{"n_layer": 9, "vocab_size": 1173, "norm_eps": 1e-06, "tie_embeddings": false, "parallel_block": true, "init_std_o": 0.0, "beta2": 0.99, "warmup_steps": 200, "decay_fraction": 0.758, "seq_len": 1024, "train_tokens": 86560000, "dataset": "wikipedia_en"}
Each number is 128 + 24 x the weight over its row's rms, rounded and kept within 0 to 255. Layers, rows and columns count from 0. The size above them is the row's rms in percent of the matrix's.

# layer 2 MLP up, 384x96, rms 0.123, rows 145-213, columns 0-47
size [101 113  67 130  96  93  67 100  93  82  97  88  93  89  74 105 100  98 103  88  98  96  83 100 108 111  97  99 118 101  71 104 111 118 108 136  71 111 123 113  94  95 103 107 101  89 109 123  77  93 106  71 106  94  95 107 112  98 116  84  67  76  97  97  88  92 101 105 103]
[[129 160 165 100 188 100 153 153 125 181 125 120 111 147 114 119 115 103 133 113 160 133 141 124 120 148 127 132 124 113 111 125 151  77 130 180 118 159 151 184 171 126 159  99 179 125 136 108]
 [132 125 120 121 127 140 105  84 132 114 161 121 134 100 149 182 139 141 136  73 178 143 118 147 156 103 147 122 164 162 131 147 146 172 140 124 154 128 131 103 127 138 107 135 145 110 154 133]
 [123 166 147 112 118 126 157 119 111 141 140 147  98 123  82 120 130 100  95 134 168 158 107 137 105  99 157 154  94  99 132 154 151  91 106 165  84 166 138 128 149 113 136 106 142 131 142 137]
 [141 142 129 135 105 100 112 109 146 105 156 115 105 137 123 187 101 125 116  78 171 115 180  68 113 109 134 147 130  90 133 117 158 114 109 165 143 159 143  78 106 143 139 162 114 134 100 133]
 [144 152 103 144 134 114 133 130 114 129 112 120  92 166 129 157 160 132 120 119 200 107  94 143 123 101 127 114 114 140 107 112 151  65 124 142 106 111 141 143 135  82 172 155 150 124 116 144]
 [166 131 100 128 146 105  95 117 140 127 166 123 112 165 113 127 123  91 116 100 194 146 116 130 148 129 148 165  95 116 143 112 152  82 131 178 148 139  84 159 149 156 178 135 142 136  94 148]
 [159 128 109 114 134 102 127  79 128 118 123 131  81 124 130 127 122  93 112  84 149 118  91 137 145 100 139 118  83  96 121 151 112  84 109 166 156 155  94 119 119 111 157  99 138 155 122 131]
 [102 121 119 105 135 146  92  81  89 139 112 103 160 140 118 139 150 132 136 122 123 104 108 185 140 128  83 150 164 137 143 177  98 156 149 131 151 106  61 109 103 123 126 165 129 127 115 145]
 [133 153 137 145 136 139 108 189 126 107 143 112 104 104 159 131 137  68 108 119 145 123 148 119 111 104 115  82 155 103 134 141 143 103  81 103 148 123  93 122 120 121 114 118 117 130 155 119]
 [122 130 120 115 165 143 147 105 104 143 142 141  92 127  94 101 143 153 129 111 135 109  88 130 173 137 149 139 129  93 103  97  92 129 107 119 104 134 167  91 165 103 134  93 137 179 133 143]
 [163 112 113 166 114 103  98 128  97 131  84  99  99 141 142 126 106 129 116  83 157 128 125  96 152 114 158 150 117 105 113 120 166  99 135 150 144 148 103 113 112 104 157 105 133 134  76 156]
 [109 138 143 108 134 122 175 149 128  87 150 127 113 149 124 179 119 164 122 139 121 118 134 126 108 117 144 143 165 148 110 100 104 107 104 199 126 128  62 141 172 129  71 127  95 122 144 125]
 [120 121 148 177 118  98 129 103 148  88 121  88  87 118  93 118 124 133 161 103 121 120 120 100 127 180 117 101 165  95 103 132 168 133 109 103 130  71 103 177 101 159 142 133 109 118 155 119]
 [153 167 135 117 185 133 136 146 129 146 158 103 114 147 153  82 145  98  84 135 122 122 165 117 134 100 106  91 134 126 151 170 131  72 112 143  88 126  96 162 124 103 101 131 143 150 129  91]
 [127 144 110 100 125 158 144 104 128 134 137 147 107 108 119 105 146 144 129 136 165 124  92 156 155 139 157 161  90 118  89 124 133  96 149 130 130 165 145 136 118  98 151 114 142 152 110 148]
 [139 110 120 159 130 139 138 132 103 159 129 102 110 138 135 133 139 102 146  83 155 130  79 151 153  85 130 130 126 148 136 152 146 154 180 174 149 179 104  98 102 121 150 120 153 110  84 118]
 [ 93 160 175 123 117  88  88 106 103 121  99 119 143  96 145 140  93 149 126 105  98  94 153 113 119 136 144 140 150 105  67 122  94 165 107 131 137 110  94 143 150 100 142 142 139 103  75 105]
 [114 131  95 124 137 117 142 108 110 106 109 126 138 139  98 140 155 164 156 129 113 149 130 126 166 116 111  59 106 134 132 142  89 123 122 121 114 110 181 147 120  80 119 164 115 119 115 116]
 [149 135 110  80 155 105  96 102 116 146 142 158 148 130 101 158 122 124  92 142 135 115 138  98 115 150 136 148 135 123 129 134 162  98 130 105 143 114 110 155 141 164 129 177 128 172 114 141]
 [124 153  95 138 122 139 142 119 112 156 112 134 101 118  68 121 166 133 125 140 140 114  67 116 157 142 129 120 109 116 132 136  95 114 129 140 112 135  99  89 146  83 157 124 131 137 159 121]
 [ 78 140 123 158 151 149 132 115  80 118 141 136  69 109 140 106 135  96 150  95 172  95 102 156 159 124 110 120 151 141  94 142 107 151 134  97 186 113 127 154 147 109 158 128 137  98 109 131]
 [142 150 129 108 125 166 117 155 104 131 129 127 163  92 163 124 132 109 113  98 125 107 147 111 161 133 154 138 145 117 155 131 126 193 136 106 145 126 114 113 133 138 141  86 134 107 173 106]
 [136 139 162 121 126 134 155 122  86 125 146  82  74 107 121 152 121  71 156  66 154 129  57 121 136 125 134 108 144 119  81 139 105 121 127 148  89 138  98 109 142 107 157 150 142 120 139 151]
 [122 111  84 143 164  94  83 157 163 130 112 120 135 141 131 106 136 154 168 144 112 154 133 117 126 139 133 162 105 115 138 171 150 120 109 121 123 116 168 148 136 102  94 124 109 152 121  86]
 [160 159 113 101 147  92 125 128  81 116 146 131 159 106 136 139 129 116  96 142 113 142 142 119 112  90 118 114 136 142 128 164  88 112 142  94 156 138 102 135 106  83 131 154 118 120 133 146]
 [142 124 135  90 150 128 111 117  91 160 130 104 129 150 157 144 128 117  82 129 116 139 156 123  82 109 116 116 143 124 128 144 116 135  92 156 129 126 108 137 127 128 171 140 148 149  93 128]
 [ 96 115 102 105 146 158 171  87 108 108 113  92 113 113  93 122 110 171 162 135 121 123 120 136 113 107 138 135 161 101 108 150 120 141 154 133 115 166 120 119 137 101 158 172 129 115 132 140]
 [ 93  95 117 102 135 143 124  94 155 137  94 129 137  97 129 116  89 124 154 118 125 150 107 101 131 155  67  90 132  77 117 136 135 103 139 130 138  96 138 148 134 155 160 150 131 124 139 142]
 [134 111 140 135 121 115 129 164  95 129 138 101 122 138 110 139 114 151 128 166 163 131 132 102 128 115 164 150  71  85 135 130 176 100 102 142 124 160 153 134 121 126 156  84 134 124  98 183]
 [136 165 139 136 139 131 126 163 128 148 117 142 138 145 132 126 123 144  92 129 148 114 191  68 104 123 163 104 107 133 171 139 145  86 117 115 128 117 114 139 136 135  83 138 149 124 157 107]
 [147 115 117 111 134 175 142 123 122 167 154 119  69 162  96  96 121 144 142 147 174 117 123 159 127 114 119 140 108  96 133 158 131  99 125 169  82 145 149 104 155 122 154 122 145 145 113 138]
 [116 156 138  73 180 172 126 129 125 164 145 131  70 145 125 124 148  99 124 138 131 156 143 142  88 143 110 150 104 135 107 131 101 134 124 153 117 174 137  76 133 137 160 115 135 143 122 134]
 [ 95  92 114 132  98  99  97 110 115 152 114  98 164 116 179 156 116 176 139 109 106 125 158  88  94 133 157  65 134  92 134 143 117 140 141 134 131 138 147 102 146 137  89 137 151 163  98 127]
 [185 138 145 128  99 105 123 160  75 116 115 128 141 141 143 174 130 119 104  78 146 131 119  96  72 117 154 135 159 151 162 153 171 136 129 127 145 147 105  88 136 161 137 123 132 115 108 132]
 [109 148 109 128 146 132 147 117 121  80 153 135  97 162 131 120  84 116 121 148 154  83 116 119 145 141 124 140 129 108 126 132 155 111 141 142 149  89 104 150 133 118 139 124 111 103 155 128]
 [ 71 122 158 179 161 135 132 124 135  95 150 119  65 136 125  96 138 112 175  87 154 110 100 113 147 152 140 130 110 129 144 105 148 127 142 105  55 148 136 116 143 141 131 119 128 130 107 148]
 [146 102 106 146 137  85 118 114 129 125 184 145 107 137 114 151 125 125 111 146 187 125  90 120 150 101 167 101 129  87 112 155 158 105 112 136  92 145 136  93 143 114 131 124 148 169 153 125]
 [138 115  92 138  96 113 121 156 148 149 101 111 140 145 109 143 119 192 142  88 141 137 149 114 124 117 159 166  93 134 131 129 140 124  89 168 120 144 157  88 142 147  96  84 150  84  86 121]
 [115 149  70 109  96 152 128 152 150 183 107 136 166 148 127 148 131 179 127  93 152 162 130 172 132 120 149 150 110 106 130 131 144 119 141  98 124 176 116  60 114 147 134  78 149 113  93 122]
 [131 172 131 102 130 102 154 101  89 122 102  82 157  90 110 157 126  93 101  91 114  92 112 119  85 123 154  88 168 158 129 150 115 142 139 127 160 104  80 110 111 113 146 146 165 119 148 113]
 [123 161 155  89 140 125 171 134  80 128 141 101 130 130 156 137 145 102 128 132 106 160 165 141 134  99 104  80 145 107 122 132 120 161  61 143 101 108  87 120 131 108 118  75 112 140 124  89]
 [130 107 137 127 121 121  69 166 163 150 135 123  95 135 142 130 128 119 113  88 105 113 104 146 138 109 141  69 147 125  89 131 161 137 137 164 104 133 168 161 118 105  90 110 182 101  81  97]
 [117 103 119  87 152 172 103 135 141 170 150 115  97 115 140 122 114 104 121 116  78 104 126 158 114 110  92  81 136 122 114 125 122  94  98 119 106  84 105  81 120 140  92  77 159 145 115 132]
 [147 133  95 158  96 108 136 142 152 141 135 175 138 127 107 160 141 135 134 136 156 138 132 161 138 146 191  96 128 132 140 127 165  90 141 141  91 158 134  79  96 168 143  86 172 133 121 103]
 [130 134 109 111 173  93 126 122 119 104 160 146  94 123 135 110 126 126  90 168 166 149 130 129 126  69 134 145 134 105 130 106 107 117 127 123 113 152 116  83 107 130 121 138  88 134  85 122]
 [ 96 118 160 165 118 105  94 126  97 125 143 156 133 116 181 150 119  81 114  95 165 100  84 119 126 145 125 128 137 133 113 121 132 136 173 107 161 131  82 140 109  90 120  74 169 107 111 174]
 [ 93 185 111 123 113 131 128  91 139  96 137  92  74 134 186 151 158 123 147 120  94 152 127 129 111 117 145 115 121 112 159 128 135 105 111 123 171 123 133 108 143 132 170 160 129 125 125 159]
 [138 116 132 125 121  98 127 140  86 102 154 101 115 129 148 147  97 122 107 106 187 135 127 118 116 105 175 131 104  74  82 128 169  96 128 122 151 144 125 114 179 142 155 160 146 102  78 118]
 [148 140 138 149 139 144 126 130 140 130 134 121  91 108 112 156 175 116 119 128 153 123 110  93 143 142 105 102 118 104 138 117 127  74 123 125 118 147 122  99 173  87 168 133 143 148 116 132]
 [161 104 141 134 104 100 120 138 117 164  99 127 135 169  80 110  98 153 142 136 107 123 127 140 159 113 115 135  86 130 115 120 140  75  91 140  97 137 126 128 122 111 140  77 153 124  98  95]
 [159 143 153 144 140 112 125 137  96 110 124  88 144 116 125 126 116 150 113 110 110 164 144 107 115 116 169 145 141 138 148 128 124 114 112 160 136 152 126  89 162 156 147 141 134  89  98 160]
 [134 139 154 137 136  92 121 123 119 121 116 105 124 141 124 117 140 105 122 109 204 144  88 125 138 120 176 106  89  82 126 157 144 107 107 122  98 155 113 146 148 105 189 112 131 134 134 127]
 [148 142 118 121  94  99 124 108  95 121 154 139 129 157 145 120  81 135 100 147 121 152 161 111 112  82 160 114  92 104 174 162 153 108 108 154 122 160 117 115 151 137 149  85 166 110 124 134]
 [109 131 147 141  65 153  92  89 109 162 106 129 110 120 120 135 176 104 153  77 130 122 115 124 148 153  75 124 109 132 133  91 114 121 124 120 132 157 105 111 113 114 131 123 115 126 135 147]
 [159 126 138 142  95  83 115 114 103 152  83 124 130 111 123 114 131 170 137 180 113 135 129 158 123 128 136 124 141 124  86 163 160 141 102 150 134 100 126 164 125  71 133 118 126 131 102 100]
 [ 84 136 120 131 168 142 140 140 116 140 150 160  98 129 128  54 165  75 132 122  85 113  99 121 175 148 171 153 135 147 153 119 142 116 162 137  97 120 154 160 131  62 117 135 127 122 165 110]
 [130 163 168 125 105  92 122 126 137 123 121 129 142 128 140 159 107 151 144 104 167 125 114 113 118 127 146 108 138 143  90 141 138  97 143 141 133 148  89  74 110 145 145  90 163 134 104 119]
 [103 129 132 121 122 134 128 189 101 130 152 134 138 136 142  97 150 129 113 158  89  96 162 135 133 125 126 122  63 112 131 129 127 145 126 131 107 131 157 150 160 110 136  81 185 107 132 123]
 [130 129 147 116 110 107 142 128 121 147 123 115 155 119 158 133 122 183 109 117 154 135 122 130  77 113 144 134 127 141 119 185 172 108  94 147 177 147 121 113 160 105 123 108 157 135  75 170]
 [128 166 157 124 121 114 132 101  85 139 127 128 136 101 136 130 107 143  99 122 177 153 150 153 146 112 174 136 101 109 134 139 116  84 108 131 157 154 131 125 134 132 116 124 137 126 145 131]
 [158 133 137 115 141 143 153  87 106 131 141 110  81 148 105 121 126  96 124 122 161 120  97 147 150  91 141  89  90 106 109 154 119  93 120 180 117 167  94 113 155 101 135 113 124 141 112 112]
 [133 127 143  97 101 122 136 120 104 130 133 118  85 138 133 122 100  99 111 140 141 124 120 146 134  95 136  90 105 102  83 149  90 106 106 185 107 141 111  77 168  98 100 124 132 138 112 115]
 [102 125 125 147 121 131 115  69 132 119 101 130 134  75 165 125 131  92 144  64 130 152 145 143 138 146 106 112 147  92  97 118 128  97 135 130 165 146 102 115 102 155 160 122 154 176 155 138]
 [153 138 146 110 141 114 145 113  96 140 132  75 123 124 158 162  97  91  95 106 125 142 138 127  92 125 153 170 112 127 150 148 138 125 113 130 133 152 125 121 163 144 142 121 140 115 105 138]
 [153 112 117 112 152 109 125 105 110 117 106  87 117 150 157 134 111 141  83 160 160 110 128 144  59 138 124 133 133 113 116 160 147  82 124 129 117 141  93 127 129 124 166 137 123 150 115 140]
 [118 157 144 155 137 103  99 100 155 131 116 125 155 116 139 107 106  92 134  77 102 142 140 127 153 124  70 138 142 115 121 166 149 155  99  74 146 119 132 137 113 105 123 132 148 119 142 142]
 [173 156  99 152 107 132  82 111 113 129 117 167 143 120 133 119 141 137 117 117  89 109 163 134  95 114 104 126 127 129 136 202 167 107 111 118 111 147 154 167 118 128 135 122 147 117 163 128]
 [ 93 158 132 135 118 144 109 106 108 113 123  86 126 148  96 120 144 144 166  85 125 147 125  93 141 158 153 102 107 144 129 119 126 135 113 134 156 131 119 178 147  86 159 117 114  88  83 123]
 [ 98 157 141 140  97 146 176 108 110 101 146 108 175 118 128 145 128 169 105  97 136 140 132 130 133 103 148 110 139 122 172 176 120 145 103 146 159 104 121 143 114 155  76 108 146 148 173 112]]
# layer 2 MLP down (transposed), 384x96, rms 0.0922, rows 145-213, columns 0-47
size [ 96 111  86 150 100  78  92 102  94  95  61  95 103  92  93  77  99  93  98  73  97 100  96  89 122 120 100 109 116 103  81 105 112 126 123 113  75 110 126  86 113  96 100 106 112  73 115 119  82  69  91  62  94  98  84 108 108  85 114  94  84  92  80  95  89  93  92 111 112]
[[162 139 168 133 170 111 150 143  90 176 122 147 119 168 104 119 127  96 125  88 125 124 157 112 137 146 123 121 115  88 143 107 135  50 141 137 149 156 144 143 129 171 143 132 176  90 117 111]
 [155 109 142 141 135 127 157 152  99 159 119 141 146 142 123  97  99 106 143 173  89 103 111 117 112 138 100 131  91 112 142  98 123 112  95 115 131 120 104 171 119 124 184 137 114 151 117 102]
 [141 152 142 126 101 149 148 126 114 137 160 159 105 103  79 131 138 101 134 138 182 185  94 134 118 123 150 160 114  96 154 138 132 114 118 169  97 152 135 139 119 116 154 122 143 135 154 145]
 [179 126 137 123 145 111 154 139 104 123 182 125 117 142 131 126 143  93  94 169 111 146 135 116 129 142 152 112 130 156 123 102 131 147 106 136 115 151 155 152 129 156 120  97 117 129 105 137]
 [149 145 135 158 132 133 144 142 106 122 110 114 124 149 119 146 103 127 160 156 164 102 105 145 135  94  85 186  89 126 144 139 135 111 109 144 110  94 150 162 118  84 159 100 188 140 123 123]
 [200 144 126 136 137 124  78 116 126 131 156 110 103 166 134 101 131 110 120 103 203 138 114 139 166 136 142 158 100  95 159 120 122  91 108 147 136 159  91 137 121 146 180 149 138 125  91 150]
 [209 144 142 126 145 141 118 110 145 138 127 146  82 127 120 131 130 112 139  83 161 129 102 145 160 115 130 142  81 101 145 161 102  93 107 159 142 173 102 116 113 126 154 116 145 151 128 136]
 [185 143 139 150 128 117 163 166 170 119 163 128  90 107 119 115  96 135 115 121 105 173 136  96 112  94 177 100 112 102  93 105 154 133 125 136 131 169 172 146 113 107 149  91 112 134 136 125]
 [108 112 113  97 139 110 155  56 140 166 131 138 185 133 115 133 122 164 111 132 101 132 113 141 129 136 131 146 103 151 117 133 118 171 172 151 116 126 165 148 120 124 124 115 126 129  95 106]
 [144 140 149 121 160 141 146  94  93 151 152 165 111 108 104  80 123 136 131  85 153 131  90 121 152 146 137 139 134  95 125 102  84 140 138 152 127 118 162  78 142 118 141 115 163 153 136 139]
 [178 164 135 167 156 143 122  97 106 127  99 125 121 161  90 126 103 113 135 129 128 134 133 137 178 133 140 157 125 115 122 117 136 114 150 172 142 186 103 140 101 128 163 157 150 167 154 164]
 [173 117 136 160 134 154 108 118 148 183 126 142 144 135 115  97 146 114 139 109 144 127 131 123 160 141 109 105 111 109 167 163 150 145 126  68 140 106 203 134 112 153 186 130 165 122 137 141]
 [124 166 125  96 143 145 123 137 116 148 144 175 180 141 177 144 162 122 101 149 127 133 107 151 138  84 157 154 105 160 160 136 100 132 127 151 139 195 153  90 154  97 103 128 145 159  93 138]
 [125 115 118 120 102 124 106 132 137 103 117 151 122 113  82 206  86 145 109 102 121 126  80 120 132 150 156 155 125 119  83  90 154 196 118 149 143  96 147 109 126 131 152 121  89 117 147 128]
 [193 156 130  92 130 172 132 106 149 138 161 148 112 128 120 128 153 120 148 115 160 135  71 155 162 130 143 152  93 105 105 126 122 110 139 150 124 162 131 131 115 128 150 116 124 148 109 145]
 [179 140 124 171 100 151 159 106  88  90 137 155 113  91 110 139 123  96 138 114 116 108 136 119 135  92 124 107 160 100 112 158 150 195 122 167 118 150 130 132 121 138 146  76 123 152 100 128]
 [172  88 102 140 130 162 169 143 152 135 166 108 107 145 107 120 161 120 123 150 160 145 100 147 141 107  95 130  93 160 177 139 154  79 148 116 115 137 162 124 108 153 109 110 130 141 169 158]
 [140 139 136 131 117 138 110 144 136 151 155 135 112 141 179 140 101 104 111 115 142 101 121 122 113 155 156 208 170 130 114 120 158 133 113 106 150 169  88 117 128 159 146  92 134 117 131 134]
 [ 94 123 143 161 120 141 170 163 139  94 115  99 105 123 136  97 139 113 172  95 118 137 120 160 142 110 140 103 126 152 137 125 107 158 132 162 110 115 134 102 115  90 116  79 145  73 149 124]
 [185 153 133 146 127 118 128 154 118 165 141 117  99 137  68 124 155 130 151 144 154 137  94 125 170 115 126 132 102 109 143 145  82 112 114 143 116 132  96  80 141 100 134 127 130 121 152 108]
 [131 110 130  82 109 112 129 131 174 134 145 130 180 124 125 154 135 116 106 155  82 140 150  91 110 136 135 101  76 128 120 121 162 101 118 134  43 127 137 126 119 147 114 105 118 144 117 123]
 [123 107 121 152 133 105 145 113 135 142 137 133  86 156  75 133 120 147 131 153 106 132 100 146  98 115  88 125 113 134  97 146 109  61  93 152 107 137 139 144 107 114  83 152 126 150  86 151]
 [198 145 172 114 135 120 154 115 100 132 140  93  80 107 113 147 143  96 159  73 146 126  69 138 143 132 135 101 150 107  86 146 139 125 110 176  91 149 101 105 144 117 153 126 141 122 117 139]
 [197 171 175 123 115 168 177 128 100 112 120 125 164 119 140 163 129 133  83 120 142  94 120 148 126 143 123 114 140 138 125 106 121 138 166 151 130 174  96 114 138 155 129 139 119  95 129 156]
 [ 98 110 135 143  98 156 128 124 159 145 115 128  72 166 132 112 123 118 139 107 146 114  99 151 150 155 140 132 121 121 121 114 145 128  98 152 101 128 149 133 149 169 121  78 152 131 114 130]
 [161 119 153 151 143 119  95 150 105 152 127 136 110 163 148 157 118 114  69 157 113 121 123 122  81 142 125 172 102 127 101 146 114 131  96 136 130 112  89 131 105 129 154 144 120 156 141  93]
 [160 136 149 145  86 100  87 157 148 151 156 150 121 136 168 116 135 103  97 134 140 130 131 126 134 124 102 131  86 164 166 136 141 116 106 128 118  78 146 132 119 159 103  53  99 144 121 112]
 [170 172 120 142 126 121 135 153 106 109 159 125 117 146 125 153 152 127 105 152 131 100 150 170 123 107 201 177 123 172 125 119 118 162 100 124 118 158  91 120 122  85 113 111 119 135 123 118]
 [199 124 113 104 108 129 132 133 104 173 162 106 118 122  64 134 141 106 118 122 107 183 135 103 146 119 129 148 131 127  89 136 145 123 121  97 113  96 159 140 153 119 164  98 122 116 144 142]
 [149 130 124 111 113 103 135 106 130 118 137 122 123 112 137 146 157 131 156 127 110 145  80 191 164 131  95 147 151 139 101 125 100 157 143 151 143 143 135 142 130 156 180 117 132 141 111 137]
 [213 124 138 110 136 178 135 114 126 171 165 125 101 169 113 124 125 128 162 161 175 121 147 168 140 138 139 129 103  72 160 158 128 118 144 152 108 158 125 108 136 121 134 105 127 133 111 133]
 [138 115  87 162  71  68 136 130 134  85 113  97 176 103 120 107 112 145 134 128 148  90 121 107 166 121 128 110 147 136 131 131 153 120 111 117 136  86 118 166 122 102  91 133 119 117 119 110]
 [129 138 151 123 138 168 145 153 155 103 146 140  85 129  74 129 147 108 126 138 160 147  97 156 157 110 107 175 130 194 140 143 146 136 108 119 138 117 106 148 118 121 150 109 142  93 152 135]
 [175 136 102 158 175 135 151 140 139 153 123 135  90 125 168 140  92 114 131 155 153 132 138 123  86 120 134 159 104 106 131  90 151 126 106 142 141 103 104 135 168 129 141  90 114 113 122 135]
 [132  85 135 131 116 140  98 130 130 179 115 119 145  94 121 112 169 117  87  93 112 167 124 111 113 106 158 121 103 144 127 119  86 137  95 119 100 153 148 116 127 113 147 135 135 146 108 110]
 [ 90 109 154 147 134 146 106 134 129 123  97 148  76 149 147 108 109  99 142 125 156 126 100 133 123 163 147 121 125 137 134 104 155 109 150  94  67 165 139 101 154 130 130 141 151 137  98 151]
 [206 104 103 143 135 109 122 135 140 142 168 155 107 122 115 122 134 128 101 152 190 123  76 142 172 107 137 129 142  65 129 133 136 121 104 133 113 143 120  80 118 122 118 125 142 151 159 125]
 [146 155  88 143 146 140 159 108 139  94 142 124 117  88 158 129 102  95 158  99 146 112  73 166  87 122 140 107 103 136 133 135 100  89  99 112  99 151 128  90 140 132 128 118 103 112 130  89]
 [136 128 116 117 123 153 151 121 150 112 106  98 118 115 130 127  91 124 162  90 158 113  74 131 108 129 154 120 151 183 153 138  95 148 151 112 150 189 145  71 112 134 121 122 111 137  90 135]
 [131  92 137 131 106 160 138  98 136 113 139 155 128 144 143 135 154 115 147 122  97 159 134  98 175 163  93 157  84 101  99 115 145 131  95 119 123 170 144 135 112 145 106 116 123 144 128 156]
 [140 105 110 137  97 136  72 130 170 136 109 134 115 131  96 145 110 151 112 117 143  93 108 133 122 149 151 167 102 138 122 126 121  73 177 123 154 147 166 129 146 130 139 162 154 112 138 167]
 [132 154 121 134 134 110 165  94  94 106 131 136 181 109 112 134 108 116 154 165 135 144 135 121 121 152 127 172 129 130 164 140  97 102 128  92 160 123  91  88 129 160 140 125  75 130 182 169]
 [157 141 119 159  81  96 134 123 138  71  97 140 155 146  99 126 146 147 111 138 155 154 130 101 142 117 144 156 144 148 128 134 126 192 152 136 138 159 120 178 132 108 146 155  95 109 144 117]
 [160 139 130 121 101  99 130 142 134 199  81 119 129 115 122 152 119  97 160 159 112 151 113 160 178 112 147 102 130 130 177 163 123 134 147 107  95 170 119  72 150 183 147 105 124 151  95 109]
 [120 121 118 123  90 155 137 133 138 127  84 105 152 153 108 134 134 127 149  89 109 118  95 114 119 155 118  99 108 158  99 117 152 132 107 141 120  88 149 167 135 125 127 116 169 118 155 125]
 [169 138 111  99 120 160 192 119 152 144  98  89 116 123 101 107 130 155 155 167  78 161 141 167 152 118 135 109 127 120 115 150 129 102  95 154 120 152 167 130 142 174 141 176 127 139 125 106]
 [141  64 164 130 118 131 132 135 105 143 119 157 165 124  76  90  95 134  95 119 183 100 123 124 144 118 100 135 142 146 125 126  83 164 130 146  82 139 105 149 122  96  96  97 115 106 142  96]
 [138 172 124 144 129 141 133 114 128 137 130 123  91 142 139 129 118 138  93 121 151 142 139 127 122  53 130  84 165 116 103 117 149  98 123 159 168 133 125 154 151 107 123 123  97 147 129 118]
 [182 138 163 145 151 149 152 143 148 147 138 120 110 127 103 143 182 116 133 131 164 122 107 115 152 148 106 120 130 115 157 120 118  60 140 124  95 156 105  99 155  92 158 147 154 134 122 152]
 [209 107 135 150 127 122 148 115 130 137 110 157 150 123 118 107  97 116 134 129 111 135 118 169 106 154  92 116 129 115 139 111 120 146 126 102 166 175 103  95 142 138 112 132 103 111 115  94]
 [184 134 157 129 150 106 129 136 114 113 111 144 120  67 123  86 107 172 110 125 101 172 166 114 125 150 121 147 147 143 131 107 134 122 111 125 143 136 105  93 148 145 160 145 135 101 126 137]
 [177 145 164 133 129 119 130 133 138 127 132 139 114 130 119 109 130  93 104 115 209 154  98 120 154 109 173 115  95  85 156 150 139 129 115 136 112 154 114 130 123 123 150 110 127 139 152 132]
 [182  97 137 126 145 135 120 127 141 121 157 130 107 117 140 108 112  86  77 161 147 119 100  91 160 150 150 143  83  90 179 139 130 101 135 142 131 140 121 129 128 121 174 118 128 128 156 124]
 [122 132 126 101 166 109 159 147 149  89 135 119 148 132 147 102  85 130  90 158 129 130 130 118 100 119 173 114 139 102  91 168 163 137 117 119 112  94 152 156 132 109 134  84 130 129 130  98]
 [106 149 116 121 157 167 168 136 129 109 149 109 130 148 164 138 170  88 118  45 158 122 106 102 128 133 117 125 113 138 135 125  89 104 167 123 139 152 132 104 144 189 120 134 170 130 150 163]
 [129 125 126 128 132 110 151 183 149 106 123 117 149 116 126 208 120 174 129 115 154 159 144 128 131 140  82 132 110 128 115 105 139 144  80 117 109 160 136 109 138 189 124 123 107 119  91 137]
 [142 149 109 126 143 136 110  85 122 108 120 125 175  94 129 128  98  99 123 117 104 100 131  92 138 130 112 150 103  90 150 146 122 178 153 142 109 110 132 156 127 106 129 170  83 119 162 118]
 [148 138 139 106 116 142 121 107 148 147 114 133 127 127 127 165  72 105 129  93 179 170 118  95 123 120 111 110 146 147  96 159 118 134 144 120 135 109  84 139  98 126 156 167  63 152 110 138]
 [128 130 141  95 109 136 114 103 153 114 151 139 127  97 139 130 100 124 165 135 156 164 130 127  99  87 109 136 133 157 107 142 134 135 124 133 154 119 137 165 127  46 121  96  81 125 137 138]
 [179 169 152 124 132 126 107 111 103 136 144 156 144  99 124 130 123 133 124 120 194 159 127 157 164 108 155 136 116 104 149 146 115  92 123 130 141 166 139 102 119 137 120 120 133 144 157 145]
 [219 152 171 127 163 170 157 107 128 129 147 137  83 150 106 125 148 117 146 123 163 138 103 164 171 112 136 112 109 106 134 157 117  88 120 159 119 170  99 125 142 120 135 128 131 144 133 120]
 [185 133 158  94 118 137 134 139 133 124 139 124  85 120 128 108 120 119 116 136 157 138  94 151 146 113 129 108  93  97 101 131  90 109 106 180 113 147 120  78 144  96 111 125 115 146 116 121]
 [128 118 115 122 144 128 160 138 132 144 141 152 115 176  89 140 130 168 124 193 122 113 114 127 125 114 136 124 111 157 154 117 116 209 111 136 113 122 161 138 137  98 104 132  66  93 113 126]
 [177 137 126 153 137 118 114 125  87 154 130 126 106 144 171 130  88  91  93  78 106 163 124 125 106 146  96 165 107 115 139 126 141  94 124 130 134 126 113 125 118 139 160 124 134 122 136 127]
 [146 127 149 162 124 135 107 122 124 140 116 130  93 142 190 118 108  84 107 170 165 120  86 139  78 169 150 143 111 103 159 145 118  89 110 152 122 142 130 130 128 132 139 108 118 136 150 115]
 [158 121 105 115 120 156 170 137 109 144 157 129 112 113 135 164 165 153 108 166 138 136 117 137 112 139 186 120 130 125 142 123  81 120 177 185 128 143 146 114 119 132 143 113 112 145 113 139]
 [ 71 107 140  79 149 144 181 133 148 137 130  70 118 143 109 129 116 109 112 145 169 126 110 134 152 121 175 122 129 133 130  77 109 142 148 110 155 105 118 103 133 118 117 141 117 126  92 123]
 [148 115 137 123 128 122 138 146 136 141 125 165 118 109 168 119 109 115  88 184 138 104 131 151 106 118 102 164 148  90 124 135 124 108 147 117 105 131 125  94 112 145 100 141 145 165 159 138]
 [173 113 141 119 183 106 100 132 154 162 107 152  99 151 153 119 131  96 165 177 122 131 141 117 105 151  75 138 115 153 104 116 130 105 160 119 126 167 119 110 160 129 170 150 134 127  87 130]]